config.yaml
n_kv_head: 6
tie_embeddings: true
parallel_block: false
init_std_up: 0.0222
decay_fraction: 1.0
Each number is 200 + 30 x the weight over its row's rms, rounded and kept within 0 to 999. Layers, rows and columns count from 0. The size before them is the row's rms in percent of the matrix's.

# v: layer 15 attention value, 384x192, rms 0.105, rows 316-351, columns 32-63
# o: layer 15 attention output (transposed), 384x192, rms 0.0865, rows 316-351, columns 32-63
# q: layer 15 attention query, 384x192, rms 0.1, rows 320-383, columns 32-63
# k: layer 15 attention key, 384x192, rms 0.1, rows 320-383, columns 32-63
v316,104,168,229,127,187,232,189,179,232,208,194,184,250,208,175,213,213,216,218,207,213,165,209,214,233,174,164,207,230,199,138,154,208
o316,105,173,205,197,210,158,210,179,194,199,207,216,184,177,196,182,154,172,200,226,148,263,210,202,164,218,180,184,200,165,210,209,165
v317,109,138,215,225,236,238,161,193,242,223,220,180,153,173,154,238,238,200,196,207,259,249,162,195,159,272,213,230,185,219,196,207,227
o317,108,214,188,192,188,154,182,216,167,303,156,252,192,176,206,183,189,225,218,182,150,234,213,183,197,169,228,208,162,195,215,249,178
v318,096,183,233,192,141,205,184,219,188,198,183,184,180,204,193,187,175,197,205,180,188,185,189,148,159,226,215,260,181,236,223,193,186
o318,091,215,224,211,255,174,225,196,198,189,226,200,165,265,239,253,220,182,221,195,162,206,200,239,266,263,223,176,233,203,194,217,203
v319,099,155,190,184,238,198,164,225,215,154,139,215,161,231,187,263,177,189,188,202,195,243,212,221,229,256,170,186,199,236,206,262,231
o319,097,240,219,202,234,227,178,174,229,228,268,168,230,186,158,184,187,235,194,267,225,168,184,165,216,161,230,222,128,207,161,222,173
q320,102,130,189,182,208,255,232,232,176,160,195,179,197,204,168,223,232,220,201,237,196,129,198,197,222,199,170,141,236,276,165,167,182
k320,101,166,225,211,209,188,211,209,185,165,189,211,207,203,159,271,216,154,148,171,251,226,156,191,218,258,243,231,205,207,181,229,212
q321,104,118,169,223,177,178,167,197,185,157,133,123,190,197,223,235,213,201,183,238,170,261,172,166,151,229,177,151,229,223,250,228,158
k321,106,160,211,147,192,190,171,226,181,147,126,234,169,180,182,187,198,197,232,277,175,185,199,212,128,242,184,209,134,202,252,206,194
q322,107,163,202,197,247,160,207,162,248,268,192,198,190,178,171,189,201,227,248,121,230,165,244,183,206,156,238,206,180,201,228,208,173
k322,104,167,199,197,235,180,249,193,181,180,229,170,209,186,204,187,178,165,220,236,206,165,180,171,203,136,275,240,206,135,197,168,153
q323,108,229,185,228,248,185,225,182,156,188,251,224,214,185,222,173,260,196,197,210,230,168,208,179,228,199,223,211,207,205,216,242,203
k323,106,193,289,192,235,213,184,158,157,255,200,266,196,215,261,200,198,238,205,162,216,218,222,201,216,180,188,237,247,172,164,200,225
q324,116,199,165,155,200,210,153,223,187,189,259,184,232,181,214,191,210,207,174,192,153,227,179,200,196,238,182,246,173,168,217,203,148
k324,117,164,178,161,193,189,138,232,196,220,179,168,226,148,188,192,192,209,175,203,120,206,208,187,199,247,228,202,184,210,233,203,212
q325,102,219,236,175,214,140,209,209,222,219,240,173,223,225,197,224,220,235,210,110,212,189,143,210,195,200,169,193,198,197,226,205,227
k325,099,217,210,190,182,189,204,217,212,225,243,178,207,224,165,193,197,181,205,238,199,168,247,155,171,186,158,215,186,167,220,193,212
q326,102,196,189,191,243,218,180,168,198,209,183,189,222,155,243,208,264,253,186,120,177,231,221,188,192,176,175,197,192,181,185,214,221
k326,103,214,274,182,249,241,180,225,217,235,233,182,240,191,240,181,232,249,196,245,212,191,195,156,186,161,193,196,183,171,215,156,199
q327,106,198,187,181,162,187,222,180,135,168,184,192,189,211,205,189,166,197,174,233,212,183,156,165,216,158,207,188,172,225,207,171,200
k327,102,215,153,184,211,193,160,131,181,194,220,200,200,228,210,197,214,136,195,251,176,159,130,193,134,193,282,202,191,207,225,146,133
q328,109,187,167,149,183,211,241,216,203,200,189,151,204,172,147,212,185,218,197,183,185,208,216,220,221,197,185,214,231,204,222,182,191
k328,105,213,192,198,171,171,175,165,254,167,193,208,216,214,188,171,185,268,175,225,175,167,221,201,203,202,214,222,246,190,189,160,195
q329,104,257,190,192,211,240,208,226,133,207,151,177,191,256,194,189,228,225,202,233,194,204,148,229,209,177,149,217,207,142,227,155,216
k329,107,221,137,112,187,232,233,216,153,190,192,182,204,288,167,173,293,209,190,190,186,162,158,172,197,233,218,214,175,194,245,233,169
q330,119,236,156,160,183,169,259,227,234,201,171,168,187,220,175,204,173,185,184,289,249,138,208,211,239,227,206,226,207,167,232,192,141
k330,114,233,193,178,176,201,193,244,216,150,217,165,123,179,164,248,176,207,182,224,204,227,175,193,238,193,192,186,204,211,251,202,122
q331,099,237,193,210,216,228,234,169,205,154,200,223,227,174,182,216,184,185,248,146,171,155,206,201,170,209,180,158,277,222,228,180,192
k331,092,208,186,214,209,128,256,192,156,178,182,183,192,120,199,199,180,181,252,223,219,188,200,223,224,211,201,216,197,214,182,239,230
q332,114,169,155,170,146,150,234,239,254,215,179,207,219,252,227,209,176,167,195,173,228,197,159,173,252,191,240,181,248,190,225,166,226
k332,116,237,134,186,228,190,235,181,201,168,222,146,198,265,180,248,225,197,204,147,138,140,237,176,206,229,208,185,252,173,252,182,216
q333,100,207,240,173,159,168,232,188,185,193,143,226,191,217,221,211,238,176,216,165,175,153,218,166,209,197,209,200,233,201,228,223,231
k333,098,188,208,178,198,139,243,226,212,181,220,229,187,221,221,190,258,189,223,219,206,126,245,160,225,175,198,235,240,187,209,189,201
q334,109,154,290,202,159,224,177,190,161,258,171,197,193,185,166,227,198,203,163,197,196,193,229,204,226,215,186,219,187,243,210,187,201
k334,110,229,207,155,192,218,195,151,179,217,229,148,222,226,174,149,215,246,189,256,203,173,204,195,227,242,205,183,174,224,172,189,152
q335,115,236,202,304,209,254,207,128,201,174,210,251,205,214,217,204,233,217,206,193,192,173,178,126,129,184,192,187,175,197,210,111,196
k335,117,164,240,252,228,198,209,184,194,168,163,229,211,185,223,227,208,190,207,225,144,230,164,210,176,156,208,186,182,167,181,166,228
q336,112,263,213,206,206,240,134,251,185,197,222,239,218,164,229,204,185,215,227,147,243,213,213,218,241,189,169,160,196,197,196,197,148
k336,108,230,236,186,216,244,168,180,165,204,181,215,228,197,217,190,223,197,236,253,223,255,172,186,169,206,217,197,189,217,172,215,222
q337,115,195,154,218,195,222,222,198,181,200,211,145,228,160,210,176,218,239,230,141,204,229,253,175,197,150,171,183,220,152,137,177,237
k337,111,156,182,207,192,200,226,171,209,209,200,169,263,153,229,251,143,204,130,219,206,203,165,203,181,202,193,240,208,180,217,173,199
q338,100,255,214,215,247,227,198,178,187,193,186,259,199,268,178,231,198,215,170,234,255,150,248,215,208,135,226,197,211,188,226,149,204
k338,105,265,192,244,160,224,219,201,193,111,241,216,158,244,165,194,205,259,162,181,241,188,225,234,198,217,196,209,156,197,187,203,150
q339,097,233,213,150,203,207,171,172,199,188,205,201,182,181,173,208,209,240,257,258,217,196,220,241,243,192,152,182,222,182,155,218,182
k339,100,194,217,204,194,177,180,196,218,178,240,230,182,202,225,221,193,235,199,182,238,201,278,259,242,224,169,146,168,212,191,227,143
q340,110,189,212,192,204,217,218,125,202,200,252,195,213,243,188,197,240,253,190,185,184,193,219,246,153,157,202,269,206,179,207,236,247
k340,112,208,200,189,199,207,193,165,197,240,207,212,215,231,222,211,208,206,185,167,211,182,195,252,206,150,224,166,187,176,147,206,194
q341,102,220,165,243,165,222,197,222,217,170,200,235,243,167,245,144,201,211,249,233,230,172,166,167,229,180,212,214,240,162,198,147,203
k341,102,229,191,265,207,185,234,210,239,161,216,274,192,157,249,225,226,232,193,212,181,260,253,207,242,233,207,195,217,154,160,134,223
q342,096,190,177,189,219,238,254,178,138,219,162,212,156,217,234,147,138,233,290,209,205,202,177,177,202,223,220,176,245,243,204,215,246
k342,100,214,220,157,193,177,229,188,200,174,181,191,166,194,183,224,198,240,231,146,188,178,194,225,249,247,235,209,223,198,168,209,222
q343,111,204,172,188,182,211,258,209,189,227,177,205,161,164,223,199,231,188,178,266,193,221,165,239,210,221,215,230,181,173,217,233,193
k343,113,198,199,187,173,196,232,171,248,209,213,211,162,203,210,236,207,203,207,223,170,232,160,198,175,197,212,212,197,221,208,231,182
q344,117,201,221,186,253,193,201,163,248,225,187,236,210,203,219,220,206,179,187,169,214,239,176,167,223,169,187,226,132,217,216,249,211
k344,115,201,168,238,253,167,219,200,223,231,190,200,187,138,210,204,133,143,211,210,208,215,191,145,222,193,217,207,201,149,229,183,201
q345,091,213,203,174,183,211,177,161,196,189,166,195,206,161,203,146,222,219,182,196,184,185,250,228,212,197,198,198,209,175,210,234,169
k345,094,190,218,182,187,159,186,180,236,207,196,154,203,215,196,223,212,194,219,221,218,218,288,224,189,182,204,171,223,189,205,275,196
q346,122,221,183,220,183,213,256,267,180,264,144,217,146,204,209,184,176,193,214,240,207,193,206,213,129,179,206,180,198,231,208,171,175
k346,121,201,171,246,176,252,233,194,192,194,112,196,168,207,218,221,238,237,175,194,184,151,169,218,229,230,193,183,217,214,242,209,158
q347,106,245,230,174,232,175,184,180,202,170,210,196,200,211,140,221,151,180,201,204,159,204,162,140,191,265,210,132,201,165,166,168,216
k347,108,195,213,214,198,175,130,227,217,141,197,160,210,171,156,264,181,210,196,163,206,138,213,238,145,228,215,172,240,194,200,219,254
q348,111,193,140,233,150,215,191,210,205,193,234,144,194,188,223,225,191,214,202,221,223,188,196,227,154,148,219,156,213,174,176,220,231
k348,109,173,234,198,109,199,196,201,244,234,185,150,183,180,230,238,156,127,172,217,205,168,223,221,216,170,220,244,203,179,199,203,235
q349,105,234,176,196,226,218,197,146,179,190,171,153,225,193,206,190,181,239,162,211,204,224,211,224,158,107,172,204,182,192,195,220,145
k349,106,234,179,192,173,211,211,194,202,207,180,229,222,223,201,207,177,204,119,164,219,222,216,239,145,171,167,201,175,196,220,207,135
q350,096,192,212,153,157,158,192,198,195,210,154,225,196,146,198,211,212,244,175,176,211,215,168,166,225,230,200,178,157,195,176,197,194
k350,098,193,238,161,199,190,205,168,233,170,246,190,174,186,207,253,183,207,190,248,143,173,195,159,192,201,164,240,230,187,179,238,223
q351,111,207,222,234,252,232,248,187,221,224,297,215,161,223,155,173,181,185,226,206,211,188,215,236,266,192,182,188,138,227,152,228,207
k351,112,195,261,223,262,244,178,124,194,192,237,204,193,224,160,217,187,201,243,228,240,181,224,138,212,208,164,182,142,240,196,203,236
q352,106,166,191,238,236,177,200,201,198,213,158,156,182,199,183,177,209,225,228,308,189,176,191,191,197,141,256,215,206,165,185,159,222
k352,099,189,190,192,178,182,225,243,173,185,153,241,200,272,223,189,156,242,168,182,180,257,225,171,158,197,195,240,194,187,155,200,175
q353,115,181,197,165,208,193,228,189,184,227,165,214,189,198,214,161,187,213,228,222,184,175,200,176,161,202,185,182,226,183,174,182,277
k353,119,175,203,136,213,166,250,195,227,252,179,184,154,202,224,207,203,215,215,252,177,185,183,178,206,239,215,126,239,221,151,150,208
q354,115,220,208,135,252,183,173,180,196,193,186,114,210,181,175,222,222,170,171,260,199,211,185,218,209,202,195,194,191,193,252,187,181
k354,116,207,147,188,263,173,158,207,191,148,219,126,226,220,220,224,164,158,161,205,159,195,222,198,123,134,194,194,166,230,242,190,214
q355,101,178,186,195,212,164,256,157,164,214,245,159,209,192,242,258,232,174,135,204,227,184,199,210,196,252,199,155,187,249,207,200,178
k355,104,206,196,222,196,240,139,178,217,249,226,171,179,243,173,186,178,153,176,205,194,196,220,180,221,203,210,166,253,240,172,174,198
q356,105,217,203,203,214,182,174,192,210,124,181,194,224,204,168,201,154,227,229,192,202,248,180,216,158,176,166,243,185,158,234,207,200
k356,106,184,212,257,135,239,185,193,197,190,181,203,198,261,214,185,151,167,189,188,163,182,222,169,175,174,225,211,179,204,224,176,222
q357,107,222,225,164,262,180,261,157,201,134,199,191,202,218,138,235,245,180,146,180,223,189,235,236,283,121,178,240,230,159,183,253,183
k357,108,136,216,148,186,180,221,222,204,244,209,238,173,232,197,204,214,200,122,285,181,234,195,204,199,153,157,274,175,179,202,209,151
q358,096,215,178,186,203,189,221,225,231,192,168,216,202,189,218,205,205,264,223,184,240,169,207,143,229,167,179,222,147,212,208,235,219
k358,098,252,213,230,190,140,194,257,220,176,202,203,167,200,256,239,151,183,264,228,280,141,211,200,251,165,162,169,195,181,224,188,150
q359,113,244,224,208,187,199,204,134,229,188,189,205,214,189,149,214,122,174,202,229,183,186,168,229,188,205,204,227,204,196,185,156,218
k359,107,214,241,226,201,204,185,179,186,170,176,190,173,202,205,226,177,212,228,220,147,169,127,206,129,171,197,148,187,207,140,167,190
q360,109,212,173,221,215,215,160,200,168,255,211,222,164,188,188,248,168,195,151,274,216,178,177,202,185,189,207,204,217,164,187,218,202
k360,109,211,189,184,153,202,252,222,175,196,161,144,196,186,172,217,207,212,172,267,246,220,169,212,136,209,247,209,191,188,197,185,177
q361,116,185,209,211,218,204,270,126,237,203,209,165,187,205,204,207,163,206,137,269,228,207,179,205,259,228,250,213,205,234,164,147,201
k361,114,209,186,177,214,222,234,171,216,199,198,150,183,265,177,218,198,197,156,179,179,190,181,195,164,211,203,194,187,231,180,142,178
q362,098,227,193,232,203,150,238,189,257,208,166,219,191,199,206,231,196,230,197,158,235,176,212,254,163,185,175,203,233,193,251,197,247
k362,096,235,182,222,198,172,227,220,218,173,187,208,190,161,165,230,203,196,227,214,206,264,223,210,191,178,224,172,212,242,232,173,209
q363,101,240,196,198,154,238,173,201,202,175,154,188,237,230,239,184,204,202,190,150,213,168,178,229,194,199,229,240,191,225,176,152,212
k363,103,201,155,193,196,254,210,207,212,165,243,216,192,215,246,219,216,235,224,170,207,139,202,214,180,223,188,198,229,189,174,190,211
q364,101,202,242,183,220,192,213,177,208,213,159,188,187,195,205,216,160,192,145,134,189,220,217,229,197,207,174,184,214,201,234,244,198
k364,102,176,220,230,235,223,209,177,221,182,213,167,246,224,185,213,112,229,157,235,220,255,191,201,157,242,178,160,220,194,197,151,196
q365,103,233,203,164,210,198,177,241,194,186,128,177,219,206,163,190,203,146,198,147,202,170,238,230,211,196,207,218,214,157,181,170,224
k365,102,183,174,153,215,162,183,231,210,239,223,163,189,207,158,207,191,243,256,168,211,146,203,226,239,195,173,130,196,242,198,208,236
q366,103,210,189,146,228,186,267,164,194,149,208,226,184,209,245,187,165,196,201,182,126,259,164,212,202,129,252,187,178,209,238,190,132
k366,102,218,165,167,234,204,200,190,205,254,195,238,214,164,159,222,187,220,192,235,152,178,209,189,203,189,176,211,206,235,188,207,190
q367,102,196,225,229,237,186,210,157,231,240,187,269,160,155,218,220,217,200,182,169,187,219,190,153,177,211,188,246,197,217,200,199,232
k367,105,231,153,219,220,155,200,194,207,184,142,267,160,165,222,169,169,178,207,295,176,180,179,220,188,190,245,240,189,222,158,185,273
q368,102,198,171,226,221,191,179,230,222,227,212,209,211,202,222,195,242,187,235,82,185,247,218,200,216,259,202,211,229,181,199,186,228
k368,103,207,205,174,222,229,187,206,161,189,244,194,203,215,203,214,251,217,185,140,227,208,236,181,220,255,204,214,187,277,208,169,183
q369,094,171,212,161,222,174,249,228,246,202,191,228,193,213,175,242,147,215,177,193,199,179,149,215,204,268,195,174,236,236,181,197,243
k369,099,193,200,188,235,192,262,188,211,135,155,167,173,217,163,212,198,197,207,98,207,221,168,201,178,225,221,217,231,204,208,240,215
q370,112,128,205,214,142,186,201,200,191,172,217,180,212,216,160,236,157,200,202,143,198,150,176,201,200,182,212,240,230,207,246,138,253
k370,110,235,186,200,179,211,180,151,223,151,201,129,175,205,166,193,174,230,202,127,219,180,222,219,236,207,227,175,208,205,212,142,196
q371,101,214,229,172,208,183,188,184,202,108,245,155,173,196,155,247,211,233,230,240,241,211,190,189,207,197,221,188,208,168,249,215,241
k371,101,210,173,191,201,165,171,174,170,199,225,183,215,216,153,268,204,195,191,147,188,208,243,168,157,271,134,206,198,163,195,173,190
q372,103,187,217,187,216,211,180,215,252,204,222,205,157,210,148,155,211,198,243,130,246,176,245,201,207,232,148,185,242,247,203,203,239
k372,099,221,221,207,218,211,244,210,219,222,243,198,186,211,178,210,176,223,184,196,227,182,228,224,226,202,169,210,153,203,145,174,191
q373,097,151,190,242,180,204,225,168,138,164,180,214,212,188,165,183,214,206,226,149,221,241,209,197,177,139,244,209,179,173,219,273,191
k373,100,180,173,237,191,184,172,205,191,196,238,241,244,168,197,170,201,204,173,214,216,198,251,238,188,165,174,182,203,195,210,197,235
q374,117,216,162,227,173,132,209,224,175,195,174,192,207,225,181,223,137,191,228,289,202,192,257,241,205,182,213,198,202,221,213,216,226
k374,120,215,160,199,172,186,164,273,212,173,209,172,227,234,217,208,168,189,212,291,220,183,230,200,209,180,195,179,176,204,220,183,190
q375,108,212,205,239,230,243,198,266,170,187,179,219,172,226,189,190,188,160,225,256,214,154,138,195,178,184,253,183,228,249,234,174,187
k375,103,142,162,237,250,225,133,242,204,223,202,198,174,178,201,165,201,210,241,173,204,210,169,175,220,246,199,269,219,247,221,200,198
q376,108,207,185,210,230,213,187,205,237,239,207,193,182,246,206,181,198,212,223,133,229,106,136,204,243,198,201,182,211,221,183,184,220
k376,111,238,265,217,241,211,246,148,198,225,228,207,169,209,192,198,164,182,217,83,232,128,178,214,216,217,223,226,246,182,186,168,272
q377,102,192,167,224,217,211,225,240,221,151,169,197,204,244,177,189,243,231,204,165,141,206,202,220,228,255,220,205,220,170,191,160,176
k377,100,194,173,192,224,174,203,202,197,133,228,226,179,263,203,227,195,188,212,243,222,186,205,178,221,233,204,194,198,192,199,150,211
q378,114,183,236,222,210,159,212,200,194,191,236,215,190,202,196,178,208,233,221,139,301,219,260,181,254,167,208,206,213,181,198,214,138
k378,112,146,221,202,195,172,242,157,234,174,226,217,194,229,205,223,242,207,229,228,274,201,288,187,246,175,177,280,168,188,186,234,224
q379,123,118,172,206,180,186,214,244,176,198,219,209,227,218,207,147,217,216,180,214,163,209,211,229,196,226,237,199,207,162,228,230,152
k379,117,128,167,256,223,218,201,190,208,186,196,203,223,200,258,140,195,274,227,147,176,202,198,180,171,217,236,229,182,198,226,200,221
q380,097,187,195,249,268,255,163,171,155,189,198,178,200,206,170,167,235,200,203,198,211,143,244,214,198,208,257,213,239,205,154,231,230
k380,096,252,246,182,210,210,211,197,174,216,182,259,203,235,181,218,212,213,161,142,169,206,193,196,192,224,182,226,195,198,181,212,99
q381,105,227,186,189,100,152,208,159,235,162,204,208,256,267,184,220,230,184,214,227,191,204,227,216,167,157,219,210,197,138,195,220,223
k381,106,186,183,215,164,197,198,186,221,249,194,239,191,225,225,200,170,147,258,202,183,225,206,229,143,169,234,191,224,190,184,242,183
q382,106,166,201,235,242,180,167,208,203,252,179,163,134,217,184,249,237,138,215,229,210,177,193,149,197,184,196,221,176,278,200,164,190
k382,108,258,210,229,220,225,207,210,192,154,166,193,147,203,179,205,207,160,187,156,203,107,191,162,199,223,203,172,217,229,224,176,149
q383,103,135,213,175,200,162,193,207,238,253,214,227,169,207,198,161,217,195,216,192,159,255,239,163,168,165,218,188,210,246,206,162,188
k383,104,167,212,154,209,218,235,190,195,194,226,250,210,155,179,129,161,200,138,127,178,201,200,220,227,222,216,194,231,196,218,197,181
v320,099,186,175,188,236,194,187,162,190,156,180,196,217,174,269,178,234,261,226,236,212,170,237,230,176,176,214,244,133,169,232,226,216
o320,097,165,267,239,178,214,186,212,185,191,157,149,201,219,200,241,196,184,192,202,163,225,276,191,210,226,180,227,251,248,191,150,221
v321,085,227,192,217,232,173,121,185,239,232,199,213,209,177,197,216,206,225,201,210,224,218,168,145,240,205,184,176,186,210,207,261,252
o321,090,215,236,248,167,216,263,205,200,220,219,200,229,188,195,217,172,163,235,193,189,213,235,227,108,157,216,189,137,154,162,187,215
v322,091,243,186,161,231,240,170,259,182,199,223,216,222,131,154,209,195,160,225,176,186,185,220,196,187,219,189,214,159,239,249,178,213
o322,094,237,182,217,194,244,230,196,183,153,146,226,200,248,215,207,192,247,192,97,210,171,173,201,232,151,172,247,189,150,242,228,196
v323,101,188,190,172,172,214,214,188,239,175,212,183,206,191,187,192,210,216,158,186,190,245,141,213,186,184,188,253,198,214,230,179,206
o323,101,194,238,201,208,232,132,187,149,209,199,126,228,232,236,203,226,221,193,266,189,242,205,165,240,199,242,160,163,166,169,152,180
v324,090,208,240,198,221,215,180,242,203,216,172,172,214,219,220,199,162,172,206,183,188,176,209,197,171,192,243,208,218,191,199,155,188
o324,087,221,235,232,185,239,162,172,237,185,216,221,181,237,147,182,246,199,214,183,270,139,154,221,236,195,181,233,184,190,242,186,174
v325,094,182,195,183,207,213,213,232,222,221,179,231,212,158,185,219,249,220,233,160,197,169,234,206,212,217,204,211,226,202,182,182,195
o325,091,209,200,217,197,179,199,195,178,217,165,177,141,215,169,233,223,238,216,169,214,237,178,220,189,195,166,207,201,176,196,231,191
v326,103,198,223,214,211,227,166,221,255,208,196,263,217,225,159,234,181,211,201,157,162,213,172,182,176,240,202,181,151,195,185,207,242
o326,102,231,217,197,215,235,213,176,176,205,211,236,210,242,234,199,176,192,191,63,232,209,199,228,194,154,186,208,197,219,187,225,234
v327,092,124,159,194,208,229,208,185,221,247,228,177,251,237,184,183,193,222,219,197,220,232,173,172,193,194,163,164,250,237,209,215,207
o327,092,232,197,240,197,157,212,250,229,217,133,198,160,207,233,187,197,247,229,256,174,196,207,194,172,209,131,187,160,228,164,225,200
v328,102,207,174,194,177,146,173,162,194,228,183,203,230,199,207,185,147,153,226,219,202,187,167,183,240,154,206,187,161,220,200,207,221
o328,105,146,245,170,251,274,226,219,201,197,223,215,174,192,158,182,228,234,208,151,218,214,213,190,223,225,151,181,167,173,172,185,250
v329,098,218,189,219,223,225,235,204,230,214,223,190,211,212,195,97,232,215,211,172,199,196,198,208,268,208,214,200,200,206,223,221,164
o329,101,168,165,192,148,242,195,216,211,170,120,176,174,253,236,224,166,217,197,235,184,229,170,231,170,143,237,202,141,201,241,180,191
v330,088,227,230,137,233,194,217,205,214,228,208,183,277,253,176,209,199,204,214,202,164,212,193,200,191,202,231,201,192,257,214,186,179
o330,087,193,199,209,225,243,190,226,203,209,272,205,176,184,204,176,223,202,205,193,247,169,265,160,227,251,173,207,215,192,218,167,194
v331,099,164,197,216,220,240,177,210,123,185,160,205,217,224,179,192,159,229,205,193,246,207,232,138,247,182,222,197,192,208,121,202,231
o331,095,184,217,187,208,144,194,234,224,170,186,215,192,243,228,203,188,187,200,206,204,220,209,232,154,188,179,176,218,165,187,212,161
v332,090,185,212,200,260,196,216,224,211,194,203,164,206,211,219,182,201,186,210,225,205,175,194,154,268,213,221,226,224,193,218,242,201
o332,091,259,198,160,169,179,202,235,205,151,207,181,196,194,210,198,205,178,204,222,210,223,200,221,137,216,196,186,217,202,209,147,176
v333,094,158,213,232,224,225,268,176,197,194,229,239,222,199,212,273,208,197,206,186,223,146,207,207,202,217,204,191,222,283,223,226,222
o333,096,204,212,208,230,207,173,144,188,199,188,214,178,238,196,250,227,202,166,203,288,247,191,199,143,202,194,262,182,220,253,250,205
v334,092,221,228,252,161,189,235,184,214,190,161,197,146,190,183,225,174,238,159,155,171,201,189,217,230,237,224,196,192,230,198,157,236
o334,091,161,214,161,238,203,216,151,203,209,200,136,197,201,190,249,212,184,184,217,203,201,165,253,176,139,196,207,230,221,179,234,201
v335,095,236,175,217,172,196,195,260,183,201,176,172,193,216,212,217,194,194,180,163,165,227,184,204,130,184,204,178,202,209,211,197,149
o335,091,166,201,238,240,203,208,161,180,157,226,219,160,222,213,150,203,178,213,242,199,175,230,241,232,241,242,189,184,217,278,187,187
v336,092,216,172,180,177,190,197,213,205,247,138,145,195,186,186,225,161,204,189,189,301,181,219,191,216,245,196,244,223,186,166,230,174
o336,092,198,230,179,226,173,211,235,209,225,210,266,185,242,194,230,218,207,238,189,173,192,216,185,202,181,202,179,200,191,204,177,250
v337,093,201,170,183,177,249,160,227,222,194,213,191,198,229,217,152,169,225,207,186,263,140,208,206,199,224,189,244,186,168,195,238,224
o337,094,159,236,173,232,210,203,149,230,136,147,166,181,146,187,198,237,183,206,217,148,176,198,168,226,212,210,180,195,237,225,192,216
v338,104,184,209,249,199,218,159,256,190,227,200,232,215,191,133,195,209,197,204,195,223,191,196,208,238,217,231,206,239,168,194,210,197
o338,107,261,167,193,173,202,219,155,192,168,161,152,208,184,214,214,222,239,190,273,163,204,174,192,212,215,202,231,202,194,208,195,231
v339,092,250,206,184,183,219,202,228,208,191,224,208,168,210,201,187,213,187,195,199,249,178,222,194,182,198,164,216,272,220,218,193,171
o339,093,212,231,200,205,168,257,179,214,169,180,229,222,187,181,237,246,222,186,301,218,206,203,190,221,211,269,245,192,150,242,176,189
v340,085,189,190,170,183,150,201,142,213,270,196,224,200,206,201,167,203,176,234,213,243,218,247,206,190,239,235,150,203,210,181,234,158
o340,086,178,200,221,220,155,145,280,206,257,196,174,194,206,240,185,233,219,214,190,146,220,156,210,213,188,137,234,199,194,172,227,207
v341,090,202,193,254,188,220,253,195,143,161,183,187,209,207,173,181,188,217,185,214,256,138,206,217,205,160,166,248,197,169,232,200,193
o341,085,239,204,149,205,181,171,209,192,243,233,127,199,195,178,211,216,165,152,231,162,218,188,152,147,205,229,195,208,235,219,212,187
v342,100,202,228,199,245,206,171,176,193,220,165,236,197,248,201,241,196,256,201,204,191,166,193,202,169,187,133,240,213,244,261,191,217
o342,097,176,202,220,188,250,193,180,206,215,237,235,211,198,191,202,270,145,175,206,253,198,213,209,154,209,130,207,186,174,246,212,203
v343,096,254,193,213,241,164,249,218,238,220,206,165,214,210,248,146,218,207,198,191,184,182,183,170,167,195,242,165,210,215,206,183,208
o343,094,239,198,222,237,237,186,222,258,205,190,215,179,202,206,187,164,220,258,205,204,180,264,222,219,208,215,262,158,223,178,223,136
v344,090,224,251,184,204,278,186,249,200,234,248,187,155,200,181,186,215,158,257,181,165,211,202,202,132,185,184,168,161,158,185,170,163
o344,091,204,179,214,223,195,191,86,188,166,170,238,198,160,205,230,179,207,248,222,191,108,217,238,210,203,197,227,194,220,237,218,169
v345,093,216,234,138,241,193,192,211,212,216,262,194,161,232,209,194,182,151,163,209,226,220,234,164,179,157,171,228,203,227,211,164,199
o345,094,254,209,190,278,272,154,223,231,216,192,246,233,218,196,206,193,196,215,192,185,214,118,202,239,217,231,159,188,201,176,221,189
v346,100,199,205,196,214,199,210,157,190,247,170,202,161,190,225,201,181,181,207,206,248,244,276,184,211,165,174,175,248,188,248,195,164
o346,097,222,199,210,232,167,186,125,226,215,140,214,160,215,227,206,225,206,193,274,169,201,170,185,201,172,219,171,161,164,182,189,237
v347,091,183,204,192,198,205,171,201,229,201,191,189,200,208,156,232,194,234,223,234,208,203,217,162,214,138,198,154,205,203,195,182,216
o347,090,174,243,206,185,145,209,180,200,206,241,201,236,179,267,179,174,190,207,193,201,186,241,194,146,170,108,188,166,180,178,213,246
v348,089,224,174,173,195,137,156,192,181,210,193,215,165,209,215,222,267,145,223,190,149,177,190,199,178,191,237,203,209,162,206,191,185
o348,092,167,191,245,158,218,307,184,236,142,144,202,184,227,181,207,170,185,201,175,253,165,174,189,218,207,209,226,201,216,197,186,216
v349,100,229,221,224,216,195,249,219,197,236,243,183,188,188,159,182,198,178,200,205,150,194,178,226,171,262,177,148,202,133,205,225,167
o349,101,215,140,169,160,172,208,164,218,176,210,188,206,202,208,211,180,214,272,131,221,194,218,194,201,168,196,233,169,200,229,236,199
v350,095,160,208,206,230,154,230,182,281,154,162,228,220,125,183,167,183,202,189,224,182,237,139,184,200,210,234,228,266,194,195,216,181
o350,099,184,167,226,204,224,197,252,220,218,202,186,160,187,225,266,202,212,217,204,184,171,224,212,228,212,190,237,201,203,203,167,219
v351,096,173,195,231,214,252,213,219,244,170,193,184,179,232,212,196,154,225,184,225,174,218,189,197,207,191,200,129,220,204,144,216,231
o351,098,212,215,187,208,123,209,193,213,184,194,185,167,157,217,189,217,177,171,157,199,192,253,171,149,163,197,230,264,231,156,250,201